config = dict(
    num_hidden_layers=13,
    hidden_size=320,
    num_attention_heads=4,
    num_key_value_heads=1,
    head_dim=64,
    intermediate_size=1280,
    vocab_size=8192,
    hidden_act='gelu',
    norm='layernorm',
    norm_place='pre',
    norm_eps=1e-05,
    positions='learned+rope',
    rope_theta=10000.0,
    rope_fraction=0.5,
    qk_norm=False,
    attn_scale=0.125,
    bias='none',
    tie_word_embeddings=True,
    parallel_block=True,
    init='normal',
    init_std_qkv=0.0268,
    init_std_o=0.00587,
    init_std_up=0.0268,
    init_std_down=0.00262,
    init_out_by_depth=True,
    optimizer='muon_variant',
    learning_rate=0.0112,
    lr_mult_o=2.0,
    lr_mult_down=2.0,
    beta1=0.95,
    lr_head=0.00807,
    max_grad_norm=0.5,
    warmup_steps=200,
    schedule='wsd',
    decay_fraction=0.6,
    decay_shape='linear',
    final_lr_fraction=0.05,
    batch_tokens=131072,
    max_seq_len=1024,
    doc_mask=True,
    train_tokens=702100000,
    max_steps=5357,
    dataset='wikipedia_en',
)
Each number is 200 + 30 x the weight over its row's rms, rounded and kept within 0 to 999. Layers, rows and columns count from 0. The size before them is the row's rms in percent of the matrix's.

# layer 4 attention key, 64x320, rms 0.0704, rows 0-63, columns 160-191
069,173,236,223,191,251,163,226,210,215,180,175,223,218,161,209,164,192,144,164,260,182,210,138,166,137,211,203,171,217,222,145,192
055,192,198,243,211,228,206,203,178,174,178,185,164,219,172,250,177,194,195,172,246,107,199,115,130,120,187,202,202,243,237,160,179
098,195,159,223,205,160,215,158,205,153,225,223,207,210,243,179,188,233,213,189,137,185,173,233,199,236,278,226,158,213,213,233,192
074,227,256,148,217,177,231,254,170,197,191,210,219,192,174,128,204,246,219,204,225,155,197,184,178,220,201,175,235,180,235,194,172
090,211,216,177,231,178,213,215,159,162,223,207,194,221,183,194,165,207,219,221,190,210,234,206,192,236,166,218,226,208,209,200,152
096,172,153,173,201,194,191,181,191,173,166,250,196,189,180,194,192,223,243,171,171,206,225,225,147,179,223,208,201,252,220,228,204
103,201,226,222,178,235,221,202,184,196,201,219,227,201,194,229,248,155,208,210,248,208,145,163,149,202,161,211,191,266,192,213,197
102,163,164,208,180,153,150,231,220,140,213,197,217,174,228,239,204,245,220,187,147,217,241,211,161,190,212,232,183,250,161,261,218
101,214,217,153,231,162,231,172,206,156,218,177,155,223,180,209,204,169,206,202,182,213,238,182,193,200,196,232,176,176,221,224,192
093,265,195,185,225,153,175,150,210,224,267,176,201,194,160,195,182,180,239,202,216,213,206,213,121,194,190,171,171,225,234,237,208
103,197,211,208,184,180,124,230,214,249,194,224,198,200,152,252,157,139,214,168,240,235,160,227,185,196,231,166,204,236,213,204,149
109,172,189,171,165,218,251,131,201,213,245,237,218,185,211,148,174,196,223,171,171,202,161,187,228,185,200,225,170,204,204,222,185
097,143,192,216,256,186,203,227,201,182,187,178,153,218,206,221,191,189,205,220,148,209,236,204,177,253,128,235,214,227,214,191,201
095,233,189,156,184,179,250,174,167,213,142,178,205,164,230,224,218,195,260,186,198,192,260,203,215,197,192,151,183,262,271,216,200
104,225,194,192,233,233,184,204,198,194,224,157,194,212,156,216,149,143,187,172,210,221,202,190,259,217,186,217,171,169,225,189,153
095,175,222,257,194,223,154,209,230,195,232,215,252,186,153,218,150,163,172,187,236,195,211,236,142,190,242,184,202,179,218,202,245
101,183,197,168,252,166,223,172,207,215,174,197,216,223,211,166,223,156,218,250,214,260,199,205,208,179,147,221,226,238,172,123,235
103,212,207,169,201,220,189,173,235,176,214,187,197,203,218,167,123,197,202,171,184,191,229,215,263,207,222,269,229,219,187,196,161
099,218,212,153,194,199,202,233,168,162,167,197,226,217,234,198,211,207,204,237,252,170,205,270,179,180,190,189,187,190,212,218,182
104,187,175,196,180,191,136,191,223,194,183,227,155,177,191,246,213,174,211,162,240,194,195,142,152,186,224,190,201,181,190,203,176
097,219,223,171,236,183,186,145,240,218,195,217,212,215,167,196,154,177,140,187,215,238,246,192,189,243,172,203,205,151,215,211,207
099,178,167,241,271,198,234,188,164,230,211,184,166,202,203,206,224,209,145,168,235,188,170,199,228,196,199,195,237,176,199,172,230
119,220,218,186,200,161,230,200,184,198,201,175,193,226,154,170,188,172,192,230,118,229,189,262,224,231,228,258,199,178,197,253,217
113,210,180,196,211,245,226,232,178,214,172,209,267,214,236,227,204,139,207,224,191,204,200,223,258,201,217,144,210,253,176,210,224
105,197,187,222,124,221,214,204,236,176,177,229,243,199,261,205,207,210,193,215,172,188,142,211,186,227,214,197,210,235,195,208,264
104,168,184,240,226,245,207,179,240,212,132,176,228,247,156,242,205,208,222,184,241,225,143,196,178,146,196,184,227,213,225,166,250
102,230,204,208,264,204,192,144,207,266,175,203,224,177,186,252,223,255,147,119,257,159,236,173,198,150,186,169,192,223,176,182,205
098,161,192,250,206,171,209,213,225,211,186,141,257,217,232,215,235,200,224,239,219,243,255,157,215,216,185,206,210,225,219,202,177
100,234,214,220,208,236,235,209,221,223,257,158,217,156,230,219,188,279,170,172,211,145,180,209,171,227,198,144,192,168,191,164,217
102,247,152,211,225,161,232,185,201,182,172,245,245,182,179,182,220,214,186,232,216,172,193,202,188,221,176,145,205,144,169,186,169
098,216,201,136,198,221,272,197,213,196,156,197,178,192,219,180,243,221,163,216,203,196,193,194,227,142,195,208,156,183,181,191,212
101,200,208,158,157,171,219,117,197,214,261,237,208,202,185,206,173,207,160,188,211,226,201,194,196,134,248,170,195,217,259,168,184
101,262,137,209,194,171,191,208,187,235,190,228,209,231,250,178,233,251,178,218,203,215,137,198,231,150,224,142,251,199,185,213,175
105,192,162,170,156,171,214,217,197,195,211,228,136,225,174,146,170,210,199,250,219,211,154,190,222,191,179,252,210,196,160,197,245
104,187,194,191,257,192,190,190,159,176,201,172,212,225,221,200,186,178,199,190,202,212,209,242,220,182,218,167,218,183,215,276,217
104,151,160,193,253,203,170,218,161,177,144,174,136,200,250,176,165,192,176,241,181,193,198,189,231,207,211,200,230,191,193,194,167
105,231,265,202,142,157,186,221,173,222,212,144,251,204,194,225,162,197,174,194,238,224,189,167,238,237,179,140,232,153,208,171,225
099,219,137,200,255,264,219,155,237,193,136,194,207,189,178,180,190,171,170,188,183,170,192,182,227,184,188,209,151,165,210,200,185
104,236,157,228,195,236,184,214,140,237,228,182,178,151,249,169,191,181,175,203,222,168,210,173,162,161,231,258,216,238,140,203,200
105,228,231,188,227,233,249,215,196,226,165,151,203,270,214,207,216,209,190,200,214,193,170,224,212,252,220,209,211,177,183,162,193
096,214,195,208,197,197,229,213,210,212,164,241,224,160,257,197,240,169,229,197,171,212,122,243,233,169,204,201,219,227,170,202,191
100,169,174,195,246,162,190,197,178,194,200,205,192,201,147,187,159,217,162,158,168,243,202,194,203,226,149,157,224,142,222,268,166
102,163,189,233,246,231,273,201,221,219,200,207,259,234,209,219,208,237,229,179,134,158,183,222,175,233,225,179,190,234,222,235,207
099,207,221,183,220,208,175,143,191,194,180,145,215,209,203,233,198,154,197,184,192,170,179,184,142,234,212,217,227,184,181,175,204
099,180,176,222,223,208,256,201,198,164,239,204,171,189,229,206,226,180,199,180,204,209,202,203,162,242,216,225,193,189,225,170,190
104,228,256,202,170,216,209,253,193,219,132,223,181,142,210,187,256,207,239,189,238,132,180,165,202,203,191,174,217,198,213,249,202
108,191,234,211,235,153,226,168,179,234,198,197,226,134,181,179,215,230,196,212,174,201,195,269,183,218,217,149,185,232,191,193,253
101,239,205,197,193,215,198,162,136,206,188,207,187,195,226,226,183,164,214,203,144,230,220,183,170,182,209,188,237,202,172,211,177
101,265,181,207,255,212,227,171,143,165,211,194,222,197,172,199,220,240,241,173,182,209,181,201,179,193,151,181,231,191,238,201,151
101,141,225,259,190,195,211,232,184,233,191,198,196,246,198,197,168,181,198,195,220,200,223,154,159,110,235,224,184,215,254,213,235
097,180,185,254,184,138,189,181,157,245,232,112,226,218,258,149,215,240,149,221,150,257,239,238,240,273,199,154,222,215,226,201,232
101,199,178,212,205,231,159,172,242,135,253,223,240,243,183,189,233,186,222,175,223,229,241,226,197,173,158,214,258,187,252,212,152
100,184,191,213,237,174,224,211,219,141,227,255,193,217,253,236,242,202,260,221,199,220,154,201,225,216,252,178,202,191,167,267,230
108,227,233,209,168,232,228,215,195,186,234,222,179,212,222,229,225,236,198,267,167,227,223,198,225,185,180,223,179,233,205,255,203
101,203,207,213,190,243,198,186,187,243,190,175,211,183,176,207,218,220,240,211,184,193,223,174,176,227,118,145,186,187,262,263,197
099,217,192,227,231,197,221,207,173,174,214,230,182,198,246,160,178,178,172,144,247,175,132,190,197,192,186,193,151,140,216,206,237
099,211,250,174,208,213,253,140,184,247,229,193,154,194,198,182,198,204,237,188,210,156,223,170,146,201,248,193,230,224,157,250,222
100,135,218,224,209,203,235,239,176,213,239,160,213,133,155,240,220,185,168,206,225,159,177,173,170,183,156,186,245,186,202,210,200
099,215,218,190,306,182,186,224,221,212,174,192,238,253,188,225,223,183,225,201,208,192,159,218,257,183,227,166,179,162,168,230,151
107,229,205,192,210,188,213,201,164,183,155,220,220,215,203,219,203,233,219,225,256,201,186,228,234,254,179,185,201,220,211,197,220
098,147,200,174,208,228,198,198,169,182,237,205,224,203,227,230,227,241,173,169,139,164,199,147,203,166,219,202,207,242,217,246,142
098,282,149,212,176,203,223,247,236,244,179,200,142,157,206,186,280,206,170,214,147,175,240,219,227,169,211,169,242,184,165,203,201
098,204,220,226,209,233,199,191,213,178,170,232,235,233,195,190,207,176,210,177,174,144,185,187,222,172,187,275,163,214,202,197,164
101,210,222,219,214,224,192,165,213,170,275,224,168,188,161,268,237,231,241,217,183,230,202,220,221,136,275,197,220,214,161,202,195